{"norm": "rmsnorm", "rope_theta": 10000.0, "qk_norm": true, "attn_scale": 0.125, "bias": "none", "init": "normal", "init_std_down": 0.00481, "optimizer": "soap_variant", "learning_rate": 0.00339, "schedule": "wsd"}
Each number is 128 + 24 x the weight over the matrix's rms, rounded and kept within 0 to 255. Layers, rows and columns count from 0. Numbers have three digits each.

# q: layer 5 attention query, 512x512, rms 0.145, rows 511, columns 0-127
# k: layer 5 attention key, 256x512, rms 0.149, rows 255, columns 0-127
# v: layer 5 attention value, 256x512, rms 0.171, rows 192-226, columns 0-127
# o: layer 5 attention output (transposed), 512x512, rms 0.164, rows 384-417,448-481, columns 0-127
q511:144100145125099114130138130106110144139155114119155142150136085099092123141148090135150104162120089105123150111139124142134136111118146108174124142169095131132132108170108126121151115128149110115082155131106107154132150146125135125132131159153149125091105115165160134097128138136130137131158169124099140111134126161111106153122150139109139119110128121143107150135158085152154136130149
k255:140119117083083140197108088132137146103135114129124127147137125128065123102100095130145151147170121116129136140157143125122141116117107095131126088123137144122122131125106129132154124128100106135097121162126162136117134103095162117136122120112134135182130130133138151129161129100132107169166106136117137148119135146155157166154137165137092090118105109148111118080071131097111110137108
v192:156118136127116130113097133147109129171121133161131092128111115158187138163163109137131129111169168156162139096138128083098138123136130110091143173128138104148113132171132099144102134118093140148134139083117118120121105105131102135137128124101109157136148108103146134139125116154108119101114131142113157106125121114096147142122098091116148149105123121140117103125122146137097144096142
o384:148115096100105120175140126160106148080141117085085169143109120103100152111094129130152167160118131138145077109118126118145120134146148092099097160168140158138140104120133119124138107098102077139111123166161147159099151137132119108102126129122102109101105129117122134124146168142139132136096097140118105099094185122141105137140116123138130098127130130124132131138146158101131128129138
o448:114133128115141144095079132133131137169133138133125111137112129157177156136173137118118070135149121128129133075131152132085132129112087132153129148151132106165136144146148127120113124155132130109121113112134109111131054102087167134120117107142179149158142126097121163127114102117169142112127107155121136134137109126069153150156132126087143150140134154159139098138135143141098121127121
v193:127107085116131139159104129157088089133128131149099138141165117123125127121131157131137096129152127144094148092111143118058138145197111122177134083135094126108128128162112110148129120124087122125139101105140149141116113134110132146125119142121120136155089136139139155094108130170157129132086139112111150094093122145105110152130142125123130173136105140105104119128130135117128179104142
o385:150145159086122144136118143129164116134104135151146085092082081095134136140147139113129087143073169135149115103129107118155106109097164102140107170096129110142120144120132118128143180140118134126101134126138126140104102122147136131094119091073150132135167139154125130129149105145125149127117135143120100118127151134113122139127140129121122121077107159103128145119127137144135123109161
o449:123124134171134126124097114147110121149176150149091133161144156150105135113109128127111141118141128111105134135095171113121159154131103155093088150118133128150159123163120125099123136170166144115147116154135153106151126138136124169145115128147120138120135085112098160087109135161108104108113151134127160134159131103120122120150127092156136145138138122118124143111161154078133141108135
v194:093112155138157113111133117115140162109096104078126134081126138127141137119127129136133125118116135102103127108116160140180091134094092090176127139116097152127152124129120107145130118169113132123167157137131130085088113138130132148119117131120143145146118132168139130148099136121063090088104117117145126107159150156107096089137153144117124116123124149078116126111156123106116101106145
o386:119127124131139104124156164117127127094142129145122121159145121115154103121111142167165124157162142118119099178139130144079134130105137146091177155107110116152137156129145141091108144128118136136122085142144048141123131112083169114108134162088130151107148106115110157080098152136166105154092133128074146105100142126151134086148134130110177151111125147142108134150143138121155088136129
o450:119140150133146139119134109106123133150124094112122125108112110136138101102141090097097141128096165127145156108134143079138151137113116127184110094108081134142151110120125133170143097120138107165119129153099136138085105129111124159172080113181142126152109152079155085102123139139135116125147113168125106133128145130123120139123146143131123108157158111084112130139105150111114161118112
v195:156120133130131106128133124115117100139114127109148131142117129118115144101089105088152131193113137117160137089127154081119150157127097139130105142125176154178190125087098135136147107132130096143139110105144075145169154100136138119080115170102124113109149144161085138155143093131113131157112090149073107143104135119133121112130186157147151114110135172125128098142156130129139084127132
o387:160086114166140120140116113146113116119185114087100149116115097136119119106158126099149135160106103132163136128161114078152150119143145106086140115105103104112112134115123118149162136129141132125177125114135140144159109113110097108161159090153133135113116134113143134116133144135156127177153145112150149130094085101104114164083119138145098108124139147168118118105142141122178147162137
o451:149119107122122098139121142111123157152150112143125139158112132085145145120126116119140126148104140138149141113139164108140133088145113163164076153121094169142177108154144157111133144115128112150126163142127123111117135110133116123090096155162108072116147142139124141119138131131095086094090128134097084100140121142120126136150145134120145119157137148122092108115125160172084110099136
v196:176075119137133122160148151172087113125141142092113098153146134128128121150099149108154148137119143116125120146137152159092158136069093128135103117136139123140151138084168128119125144147112121062127132123092110101124107150123092113157083154129109142106129151119138187122097131133095143141128144169124124139144148113109156135130144114131119145137171111147116178126151101130131125134138
o388:121129166131128134077133135114163107108129121118111151102133171173139174167154127129112143100116085124120156160132187136140134123134101144107142107163115112148115120125150128144127091107093095139188121122117168148151142121102162143163166114120123114177143143122145161096140094118135132131115075134118136140101127122137085102162114146124126122128115176140152138151106133105104149184167
o452:181136091149119130131097121117131144180151146137113081107122148139120115136119134131130120120146164109104120157098101124118165109110130122165082145127085084104131130146138124101087116124139163114133121152148139144113102158101103134119106135126115121119151107116151113162133139143132120112152148097115134151174113165121133141120134071149126113148143124121124136157106096135112131094102
v197:162132108122127076112090123129158121156129152113192138137130105146147137111104081152116107158124116145122132130139143121143107149135142136122135152121103195170110131091123103102136165113160116115126132142121145106127141128135108120132139114150141145088102146145137135081121122118113157169130143168167138122142116143099115118124130161120106108152106130136141103140113180107122135170139
o389:087126115154152130104116117141108138160160153149104101122137114159106128132133115112109129137148141100110128107145127129119161171132149139180130126086136126105110180128136136146090098137123103157116128134146110140114157111182129179136121143137094122134129135127141114126091156113141121119165081145095146169136140102145150122145133098122146116151127139105136137134140130101126145124142
o453:135142138093093150162165158135149117123147177125156115106128144105135139157152130161135090107139118143158141158117127119133107124151153152124153153134119138112159094145105149089145139137141155080140115092127160128152104120138143084076088127144130111103129123133145180083127126113135138114091174130149111095160126162126141129127119135150151147078110112124135140115137114137139110153114
v198:147122124106121136116107113150162109112172121121120098113087123123104115124119112110114164149117157119084093101154084143132089072116130151177151112134148076146137128119132116154130102153105154129139086153105139162168166149119142129123116135146202153123141143108124137154138140113160131151137132152110134121083129117119152159092130090106144158148164089135151123127111150119134127123144
o390:173146097139158125128115122126131070172127180124147074133112140163129112126094123097144081110104162127176108123135110113130157110091124114143119159131131187146163145125126095147151134129121138114130091184144150117115107102176136102154145138102103132124127072173149129126123124145132113127141099144100111093113115132098131120135090155132154155170104148148111156157115079110165138163118
o454:121107174139142145121145141122157152114129083117086125145113099155090137101153097112122142136117125113114141160148133145134136119181095112107177117104153133171113172121133133143101069119101116129147090107141123114159163125100109141137149118126170138117123132125139112136139122137135151175135105094166137141118137139171119130155151150112116117115147110133134120145148103133113128100105
v199:138142104133140125121108128110171132118138151120143146115138092125110112131135157131116122130111122129110142137128112151124136135090118144175136134118120097132129132203137130133115131123092132146140088149158130120137112162109119138121128135103119102103123108158137109139139149142130148119133124135126146149101144166119127087099110114124172123165131130096110139136097148154114124126114
o391:127128133128112117133124109148153176164132135102106126156168135118148116120103103103130094126129103144100131160115099131090130176158168138116111134139131134170143133134137096118177139117113129138128110109108107094152129108112144138120110123088156155112140105124143161131151136103185131130170140109133145144173063110133170138098128164098142113116135134152138137144146136110146113114139
o455:102150176104110129134125142106138094146145141145147174081135129132102090116145199121118166085094152137109154128127105138135150120121131122173110114124129129129135116118106158128124134137122160149124133140126175126100104151142115131108148128115110113092158152170114120124138138171099143119094115120154184090133161173080133081147144118156115117116138140122158112163112108136122107126143
v200:139140162121112139151148157148126135149134142111103091115130143131111120132157104135166154152102110151102131151157128126101104186140114171112120141171083130143115135144142106141128128149102151125127089124110137123128136141088147115132147091112105133127146113101066143125130141110128135130100164133157069140149154141129108129140130137152111128141135187132152139121070098144095170127177
o392:081150107133099117111134125101144155085119135137123123128116130112155127125135101123130170102121104106108141124170114184134132125123113152125133142108148151127113171087123124155088109134127117153142179139149165139109154149116147117163134094139137146116082159129142146099109138143134143127127123126079178155081137132111119130175115144109131106126127108141116141124109108145154107121127
o456:161130123144150153128116105095107138135128125137087127140131110172104115127106100133130114152149132156130088156093071093121092122124117148123155114135082136134161149107168089147136142163111109109123142115131148089137095165105116143101156133101123075096166131138123129137162091162120134134118141139140120149187184148157142090139132142141150135091103135131137176120175135097114087126167
v201:129124112118153140124146171114082119104140133128120119149154121124156143140129107126132122166153124147113120141091129142141138137134111133118107130136116110116147120113128119114159150136152136121120123104078148142155151143126097107149134139130129121166127088096104100089155098135152103166118153088116109157142121135110141141178109148139125139080097192113131140092150121111110113155113
o393:155137190140106098144082144138132119106116117134131153128086130157112090116133138142130151115143131126134153138139120134139145128158132126132133125133124065109155147130093137141166116116154138147146120162134121131133097110076127101139129128150113159136127145155116112166159121084117136131111100138139160124128154138127146113106113116141103129146146113137126062138158119158141130063151
o457:094157096100154154133124132142104130120132137137159139138166121116105112120115140128110122118115151138129151127107136149111127120130116141142123144109122128112128129132180140138127125124090126091132134113133134116126132108147108111135128126085130097162130126125161166079116122113128099083145181114142126128159118120145160123147168146093113150132131145128157130117109124100093120160128
v202:131121130102128092101096107131144123126110154113142137109104124135133123149112107119135083101150104158147086111145121135137154125122145131141119119117083115119159154136119117124143164128109128098132136152153125143124111169113116129165106130126144107128117086128155139134170108121178112151069086135110117136149133144118138124133127134126177151100163147126130126117155141105139179137152
o394:116117107157126143131121134113150101154113122131110152134168147128114105101116096096101098109118157128102095150147149114122094179153111141122142144158144164115138161142135095135109149136165122123149130131158169111136115126153167125105167167145151132109148180129148112144162123145142146108140178173125111145131099096133098112135108120138178160123159112133139158136116136122155061010133
o458:136157149119114116125145170122126162110093142121159104151091109118119163144128156133123173128140129120126147133146165123136113095118113113135147129107126093135115128108111173110145137116110139138099116089115175156098129132109105111111099143102126117131118107112158155137145139113107114193129146093125136126140173153110151110167150155148100127122134133175091121126101147127120160174130
v203:113131109136139132124147089093151157115140152139114151128095153125135103136133111115147131099162157161114117128142129128126128106119147094096170100117120109117109122108138160091132135133102110119114137116133106102150094135140134104114114102112178131115096094139160144147129120073136132114125117136148109082130111127123116108131127122133161120165129149147116101153128130100134106137133
o395:148157116137144153142125101162091096147096099119163185090145092116146164128124140168127156113125127150136116115121146102153120140139146175189128135176141130121112122163138089150135126121126148107110101127144171136120111140131135136128146202131159131141123137123121099132115158144150139098092156142186110137104141141108096113113133133151127121068145136118139153131142100150129129123108
o459:138088145125144119164147119139130150117142142108087141134175147162110096120133138119161136163166106088110163152176072134131114115122094134110165108127148135095102124119131154130146125102102149146140094133147092146124157134126158148108136118087126143108129135100150180128159075109114125145137130146117118157127114151159139143160136061112116158138115091097102104111129119103118119125140
v204:125130069109125119164093157116156129114107118113131134141156161144126125093123125104182179126106172150094109087134150092125124107133113125124131103075133146117106122132103067156098092095146142147090116132131076126151103121124109134125143101135103107168142150079107125134093129123072138100168163115144146121137125151150164136118163075154116147145104087142116109146130165155147139162140
o396:150118139150157121102126103126103139096122100114117126117121136106095125120128145094131150127116143085127125153124109137138120130124112096127136076123116081092081151128088131135146176099120119161138123157096119136158147122125141111078117113131142130178110123128143122136155111157131111134128153114148099064144145104163117125166138094104117127138167135133124165120104119119109143138064
o460:113098118135112150112114146132150111169157153124171088146126145159145122172156067133126138149113097121146166145146103102122122138102153110105095140144144136134125101116118152096127083125141106145110116122151165112137129089141110160133105146178137153147166116094150114139096154132102153115169100169104135176133125133090130110084108158167135115111095123156127067103168155118135132132169
v205:113118123131186127124131104166121088173111091102115108144112149096176130179115124168104137093088162131157129106107119113114173119133111128164143131172159162127143124138150128138142155114158165113047138112108159158152142115137127096147124154142148141114124123113144133135110144109141110111110128094127118130144067122110092169109110129150115116085123128135079059086155149083114081149134
o397:127118105137108120126116118069094136118147105148117129138132135100068106151148143113144137135148102129114153093163123157124109132133138119139165107087129127144125091103097131122115142151137087181128147132126131126143141125122124096098117139123119118146141134091120150112116102145150162131168171127105100114129112132165116121167136104128124104119126129124120171136146129181115114126092
o461:107127119137137117117181090135120126118150139117139149110161164163158131144102093126117122166137135102169084125110139109121117118153160140156108152125108126093113148144130124124103121063134132108142154134086131160110156113115136119150147131151139111120096134135132142100144128096132105165104087107139145151106098122123158116123119162124072128132149110148122087130091074098129133129133
v206:118101102076079155133155079125113169179130147139165116143114138170151153113100142139162142086128158173118138143108086123153064143169132118127062163141117104130101099145145088120159149136161120062119135113138160082068130161096086156141147157144103129118090106117116150089131143152144135111125142174154068118118149124124105146121105130137098129146153119145133139158130100129156158092161
o398:101095155115128142132143125149134092141118145140111127114168117124154148160077102148101153122124105177169098094173157121140165100096111134128135129125170151110169183155123153144136168137117149155142117107135156136127131107128139154102131104125159119127094136116181145147099122128125146111119118153129102133128190148131170134126106122162135095093141143137124094109134119120104102104112
o462:132132087137143110115147139126126096105082082102142086112111144105102119114131137135169127140094137125131117121069101134166121152133117111090145129149121098080107110115103105080147108132169125139111166167137159120099123159113121118114104155137098102126123150104109090132128164116110103107095175142134112142122108157116088117127136142104117144120146113099105170149109143119163105169136
v207:121086140120104142115149142100143139106114137120109105120152161131169130113165106122108109135144134149145100127079127146131124139137103141127148112122110181150128144075150081160096125104152150166170113116144129123113126160129149129102147136126096125142107162043140153135115126133101137180140100134154126142121091125117152146134129122152066110095138091093097100150191099142127116145155
o399:122140133107122153120128124135134145174131087137170140092149152092206114134106112094133110159155160145151112145137102127123159095117137144095130150132135135146140131131133108116135113106099134120134142101121190154165105123012110146147125082129120125120159127141109129117157127145126127151107133123129153133155139088141103124096164138113166141143156144152096158100117202161119105131136
o463:124138129126094146125135107112116130118111137117144153122099162113129149136130142119140138127109078098132135141120171126126124153151152121152171123159124120103148108137141152134073137132135111160141085150119128145137135150125149080130116162153139144096132138115143157112114138151114114138146130145155112143157166151124137150123077108123103140104132137105119139147181100110119117166118
v208:116097114113133178168128158146103144144120103123136104146108131100121150154142124102115152109148150132136086126166148127142091136138130113137124157108126118137118116145107128166127133154112131117114126106086160107115127126127124108140101145108101175127115108172112093113140103119139148117129116125114146089123117123120142145126102145159094171138082108132130124120107101169100158145125
o400:144126115126159122107143138128111094161131170129099141111129131156171130134112144124129127143116149101179145169161115118103169119122115107109130125136138141128117135153139140142094138122162147109121126089102140160134170149133106150118127132116117120152107128120092140137173181159130129128141130138124116138139157123142118186157176121112142151146128113097108102096140124078129156117117
o464:130142127125144156120109124131155111112128081140146132121114097157101165131101114159108153106118135104115113126128091129150112122137132148165151118098095147106112118129086139136115117173139112141109116105120124092132141152138120069110112108122115127167124174134130120146125105145143142109130117092155144137141106109121151084082088139142101120142131140147141135133119115145083113142169
v209:124114124105119134107099138091119126110109133119105120083132142136150154136125106098142111113147115117123109137105093112133146133132104093093125138162131116144139100102122092141151137118129110111155124109153131135091124167119138150161130142072123121126111096141108131142122124144128116125087118123161115119133103175141129145126150129105154140175171141127149133091161127072132101121113
o401:155152138161099127132100123150164161119145137149146155168136120153099156104118186120148099133153137122122128111163149108151116104098145119154107121083114135103141114111157163110165133117137197129124126095126116165153140118124138127145122126140138150149144138131138099139153147121140140129159103135120118125150149081116142106133121110132098142136076113145093116140097131152122225126132
o465:083106118101105112118076167139109168140112165099085175109085169089178123128140141156138152121148131142108148132141129138134128133142107159122145131142146158145141123138099120131100169150126097144107164166134162137102144141095125113097148107096081136119122162118128113118121137141108116146121098119180152112148140111117144122106138159103145124082188116133156113093118130106148109140100
v210:117135131138081152109141138117124118128117111159149180141101086118138135108101090169119158159120103136142099107156142116127127128125137127104118122110165088138088132157102108084091121122122160078127119132130139114148157157115127134148192097147158119110138106121131093141093152146141153128114086149127129148139157100104143130122147140139153121122125149139105131123141123138110145141140
o402:126121137151173107104133089163084142129134126113136148124106123138106136107121144112135154133143145102116142115151077112123116110141082120117103138175153139147128131104127110143118093176126105132124138116166147174149163125138129134131110137149105129122113125137147122147122110110093157112127138126132115130130107153108157136116094145116130136132149131120109131129137097144143120150144
o466:193121132109105137095116132130121103101121103125116119087142134117145137135158138139136125143130122173117145136128210133108116121137118137200119149113103087119105102141123121100151099099137165089131160131137157104157137134105112131153119145110126130111142121156104119143092168128115115147128142120065158136098152132135120142149136132166127146134124121115138108127131118111129151095118
v211:131135128150140113135092080127153117158133141102144078131139166112132102127121092119120124111102133125138106128121117126140139148158112128102157130132134134131131134099153132139122129106121100132174136104124142176121147138121102157129144130126094126165125135159138139147134111141103122143120117119137081158132113135118135139158141115110150134130125093136124151131123147134121116085136
o403:134149152138176143129136130136124128101135147111112139096185150124132140110117116133142109151121111098152126133117130108130100119121104151118126104121137172110150132092106126172104108092163147106109145090115145109117125132078127127122144086164126101130100092119143142132124135124099093102149162126091149121148134108147104101080131114119133139110132127108127133143114140129174125150115
o467:140153062146104145126132132116134151150152100126144092122100120120107107114164115149104140137084135144134139137154142116151162140145104094173130118139107106142139132158146123109144141146120135166154139154164117134128070139150137108149131184132145105128119115090104142103127111129145127127112134123156096120116096111105120139150145145115139088139087124151120148121109117122134132135099
v212:098109140078135118070171115132109110132152174145146115134078120126129105114154128144122148132096137106093126162110118126150115144143099105140130101129151169125119144125151131174120149123106114131090146114131146111093131157166121108143093157125085131151138113123163129089101156120097131160118107138119132159173144066100136107114132135138116112112105133111147139109098111114137125135094
o404:107130113134133117124130100145138130115096077126131082170110120125166146118139123092118118129160158168160114097139085131127099150128154144113128144140139153091136132101151129090104093115140123099138157120116093143126105122097137146108137100120148143121144112116125160130156107140142138141155160112122151134140129124126133136116136106115135133151154132143111114152149122114136136114117
o468:172137121134111139142135169101104115099137171114084178131125103149118109148105112119136166156160085091117118119121093116147126107150145152131123140115138117126126120117123132098132125128138129102112145128135133154106114135105128098096079136133099106122120140144148155109110131082134132133167149135109123144113123137141113125109099125165126105078139148150138099103110142163134104113170
v213:152126144102124158112121092093110120107152120165132134090137103103111136116156125088135110155104110140141149101093115130131130111110145114087138164097121128128108091116157114152106102154111125140133122136108156142172117132130135115107142127143152088115134115062133123113125117155106152120099105156133102148135142178092107118103112133071137121155140122183122127137128143158137138164126
o405:121140100135108151136111142160163154147111134137130108147097118084072144130154176128113141128133139157121120152146160130127087150128124123125100141133104125118152171120145147111128106103093134123141126112125155144118093122142130081132126105127125090133147154141123155127149132124146176164121122162150165153151131100145136136100132140131168126166087141150184145127132129133123091174183
o469:101122144103148144116104118141096146103081138114117145132118163158150168126154098138153150121124141074132128111114109130133132139095119160098136182135145129120084101107133116149139101115128155140133137120128124153132154127113114162137164066126132119129104090113133131088156122104091088116124108155131175105145080088093133122123110132129132135116103129099108091175112087128142135119076
v214:142103096152162169131114119138123125126172111086152113157118092126181128151125121137085087115143173122109083118139125143102161155125133102135153135147113182165169137110127104114098129115099116112139120123123164123134111112148135147137142162145105133137108119168135129170103150157120171133118128128093137126115104114063129147149141146148170141100116105142130121094126137160109128165151
o406:105173140132120125120128174147131132126093110116104150094168144099095110109157117153113128115104115184117120141140149127146117143114097156134132099141136107128083135149163096139088138131124134157174121096118119136177167154096129182130130134142147124155145167139151128120103126137144118130157143128148108124131117133138119138149093111103127154144076085102101136129134114107110113113097
o470:176099105122159110160098086098114136169158104107173096153134136147156106147121149099142127128132147093145150112131099156138122127127142131111128128099112173123105136129121111097164094097105150100121109149158157133113122088118113098117159129120130136103130065130116121108129123107106100100133149113098141156099143113122123118103153160130145088129192133145162107101118119109114149178116
v215:095143129154150137140110137089162133108127163117096149124138119148098105158140103136135114120126100160135130087107141122117121163124119161143143101108123125173157116125140121128157162079143136142116122133114145115155119138108106118156096128122133138124120091130126141143103153152156113115115083186135091144144148169145131102140114087096104106120157091157169133142117134134087136141121
o407:094126122122106135127153124115118087118112126148152161138173178153120127172145111152106102091133153128118130113136160100149112170149184097097129133119124143130139097147143116186128140156157122163152118131140167100164124100140160146077082144108125115117109127137132119119124116148147125126153116139132101123155151113149118134159144141111126112107068125110139148081113126090111164082145
o471:106151120108143094145127107090157126123129115101134126158110145080113111118142145108121141147129145135161139146197083133117147097142109129133131104123087112120115142136135107122174163116134172137126160149145132155128164149119129117136142128155146117128139129143104129097130091125129126147175129155115150120118127171128149118128123110113129136176117146123122132135150099147122097107146
v216:150090111087149139133159096122148117108130097149129108170145144122163126092081119134153099131180098143142115124104122144132153135124112129123112151136142145131111132148130119111117101159137128123122113174160112121132135101122177109116120126144146146096114106142112145158116140088122148140141111129135115114094122126097128140130135148096133099106141129163119102098160131104148146122125
o408:168147135152138151158129108124126080112156152143108148103132124133120103107115142073078103160110173127112141126087103159130148168121147141152161125137097154102142120119128137117101107090101173131096144114133123105130096157106111173140115135110134143141168137135162136104123132126128077134133123120086110113141157136132141107100148150153145136163152140131126174115136153151100110096105
o472:142112105103131100137122097154127120139125147118158086131115113124161149117107095163164140091142126115140142142098149133119141132140145118161112145129118124174118138119126130133167115138129105148090107159115114131128143109161128125121141120119172118091155110133123117129061158153162165102100097165133092128119108168105148141133091104061118126090116090113120144113122089087129147145130
v217:108133120113128095126121119130135127123119144147144146096074142135144150129108120159147151152163131124090119127120109144138141132088124128119134128093132111129085110099086135125161162116120120132084139153142141076145133149139152088112090102144142131116105130150107104118096132123118111108113144122123131098109139122110150155138117178128096106157105165116130161096096120140132115115129
o409:160096129121138131123104128144109160137136145132096134170097133127107094103133149131099124130142099112120099143119129134134130119124142091125115113161120130163156126151135163105116098116156149160152119110129119164104081112139097147127157145099120117135140119159157127113152157157132133130113135079085123135129106157113110106152122100163132144111147137145133144188132134108119124117130
o473:139140130120145143151156130082131110112145139138121112094102122152144140118120100146130180133097111134121151130135129148108110134119111094120145126136139107125121090094108107118131142131124149124091171172129110087072170146124121087134155158140106140123124120116132138131137126103151134158129148180126145116123143112144141129160075103142118100096113131121126117071117115144148120136084
v218:101107138039099100091173118157203141142078160137115141156151119118113160104140120099124138127107133147121088137119136110140104168129149138137130151132125156114120126155121128127135131110153087164107117132128145120134156144163154090134097142142130198152107127132163174083116143126103106141101130137147121129118151133162179142124135178136117161107146091140118154175136176113120170114109
o410:152171134114126147136094137128113090121165124114114091070108125106124129151118111104133098129154131117150096125107176090122167120104119090152105156131067133131118122097143124133078120119093097111117135104121113118126137097094126121125155161134105088104137092139099123137157159144132151160143115096134118120156087162115099126124093097122098090163069110127138102068142124158131150145149
o474:166108126129081124144124126137114155121149129152122159165111112140105133098154124136073144102111141113116138154150073126151096132134125129117126137124124117147118130128115131110171145118153132150151147142125118133123148168167116142134079131156129137144113142125174150152145095107139098111136126168155132154148137077150134143114116124145157137082126144140125096147140123112134108151154
v219:100142116156120145121141155149157137140123142097115143146134147117142131139128113091093130155110138125141134176136127114103116121137135135126162144139095134132142142113138137125192143123127139121134155081158140145142153151163136120162121119164095110119098084162129142147120102127095125139136129086138136142150124112133057104144148123116129126113123136148116133084147114105166101091108
o411:142140151130139132107135135159135129126099123141157104118099114120129158156142088123113113124096104129132117094143097101124131155144148155155131153130126111117149143151095110152090131101103119091103110146128151122110084148105153114144153106104103117153108088131133154168164126113103122122133139168151168099105146127145124143107130163131108111139117114124148148151114151101109144144120
o475:094130138138118108147140121121132156143112122128131118088159134129168094122160124130163164159160141150152093136133148144100123113147119144116131103109142123138147113142126111157159134115171151170162139119103121121145144079129121130139107112140151114114140121142131140128103129146147116105104160108104105164151120107131117137115121114129124116137153142148123132101153134124136119113161
v220:106150099110117138099148110089150140131141166119144113125132112111131148155148142140114098139121112127154113155126136118186103129105120111152154126133125109154104126108139126109143123093114175131104108111147171161123110116127129142144111112172150114127131150125123138119153134130128102116145094165127144144115127157105124089143142119135118125118102149117095161131146140148131177113137
o412:109133110110164131142116108157127119099127144132146104136110116129147174186152144116124117136167139119126121132141114099113116097131133113105107128114157139102101108098078104122102118147126118097124146159094116109119144120104139119104087063153099135123126126146113135118101141108100133151107130139151132109129124119157139140121130131137106128135164115133100132135139136120087168134124
o476:141123135125124137104146130126132181119163133116112117126147142127080138108138157109115118104078116130130174126122131155127120161086143135093167161129113104141181110120100113138204139078138150145132137125144145111191087145114138131127161130126131082149109128132137117149158156136144170124122127123117125112111098104115121087136124126114114132128153162121109159103128110164136092179137
v221:141138139179140125152148104150121132140100130136077139141135103080128153124171145107101153107108062126157153136123101128123106133115095095096106160094136121115167187148166176143152161119141142151113143132150143104155124112120095107131146147102133140096135144103146123144156139133107101153132139122121129122123143123092148131133129172150175096174112131140124107125114107122123138164113
o413:131106098135165108125136133126113132104124114105135123098114148109149131115095132159143107112144146170142128095113142135107156160117147165127123141112148144109137110146150095126152121105120109150159137096133145153183104103136157144152149111179171146158150103137139132099132145099118140118151131124099100145141129123155131133140127143105163148139118129108083171137152105148099146106147
o477:088128144148124141128137121114144137125133134145137119116151116144078130146109149139147104118099114054137100108131199161129103133107142125138166160103130140124119134129119175147131118127100138096114123147116089091146166170118098094124122135100119129165109150101105163134157124177128099135129133069140150112131133110134132129108125114123126098123148137144178101156111153165148105110129
v222:104131151098150176121064099121137117149118128141097154160141119138156162084108134131118124140123088179121096128147130128065132144137095131136106137126099143113136119117113097153111113118136139172107161096136119099149141127142116131137119124080118099158123135142140080104152142124124145150124166141107097141146139139119186087117155151096149122134131120140113122144123124154141117110106
o414:168124135131108135116120126141150125108112142107143099127130143109118145117145113171144096121133154119144145092137090145134136126103109111136103105119149111139147101127160146139142132149143118090136115146124109112145124085183147160121146132120114133115123105136148135101150139089113126095083141147152119147084118169105111154097114115119114137127100088114133098148154126133140117136130
o478:103116138112105161117192116129114144177128141113147159117151130122162089162054125131120135147119130135147120122155146117133117116144130111154133131139108150145102120127132122165091111114093127150086141124133175126108128155125089112169100123122119142087113141127149119122159141151097122127197122110128139133130142130142115134135137132129130168143125117087136119111102133122112150166127
v223:096138135096119148131138123122143136161108189155179141106145128139176149123107136122117161106151109127138120114137118079139096140148163151159137141133122116144131117097111111153117108133115132152154129158113146143128138110133127170121150137150135150091128128175156147084112159132105164146147092152107114123134151131173099150114144099079138127138129161133126147116133104127139139136110
o415:127131143147138135120080113134113123101124145153104133158140111148105108123138173140117124139135122106117127138101155151119098123161120136125121113108155106120127103150103124124138112101152132112140108181105125111157105099114153099133094120079117118143118146144075112137154113130109139121080124121128119120147126112109109141155110131129144136120121114126118126133107135148128143123119
o479:122124147118119113141138136119163108167137115106168122125142114110124124153121143115124125132128137165145107127166112129165108123128135125112114127124117146074135146134122136124137139171124141113128160101168142125131150142122145127109110128147131108107124128115136151160107117141111094127118153126098145142104107133125163092126121119094104133149117125133100108091147140135127124130124
v224:134143094156108123125110157168110139105162116150126139118120102134083107143159129114077116142152154099139084119135105140117127135147135126075140113130108148126152155128123140100174156136136158152105140123129129155126134092129085100121144101116074140129076111104087107117171135162133125142152160143118145124154099164127102122121126130152135132128145139116175140116118114157144174156133
o416:145129148136099133141139116138149100127156104121163128132161156166108144152152135121120129132109102141140115109102178168133124130099119142128133141112136127151144169093108127129141095087139075129145138126117159139121144119152111160146143166125153107140113120127145161186103123102114116116133174118105107107155102137134132124150105154133146129157120110131092125119119117116111132121104
o480:116084156156106137109143113112130124119107107134137119100079197129138104112122099128169131137156125130116125108134120141114160118117136117139138128126123129138162141144140131127151147148139149131141105162152123110168109133111169087111135112141147160106103125125101152146162124082156114145078114134141139131106113118101156146104134117145119117131123136115142115138149126153128118136127
v225:136077109057137120128117075149113103141157157121100128174116155165135133126133081108175173134105122138125127143151130139095142104125163113137140101106150117131126112152171112141092118128152122126129098152161156122172133111127121145138125131124115150100139079118139146181127142124168155127119120162103176096150128141111146178123144134109134091071084098128146120123172113115089142122120
o417:136173090162130149123124162178160116122170138145101140112122129128121123107118164123179131136122119113172111132100110123130140159138155126137134164143133133092158136117137133130116093173106101119120106109157131128104134156136154127133143109134149149129113129155099152097115135111117079099153126128109136134181116122133096118097140122136175144120112173121147112111121136147163195143113
o481:166079143084111131153132075076086104112118137126134139146142136123152115130118131111114127106117111075105126110163136157144137133118099143161115081092105102128108112152173118153132136101171121101140161170109166175139129110152152146120114133098147111145172097148132114124131173118144177131131105119135161123129124130140180137134157145127156096128134112169132114123145119148127114101182
v226:164138127111159127158140125124107125121145077128107095149113138101114142158111155154078135157145199095138087119114144112123138115145127160121131108154107103174094138129149152112129174151097135131112167147128137135165162162136128101081088142147138122160112118136109136089126185155092162147116089122124122124110090114136149118116117161096066133128123172119128121105110114109124073139122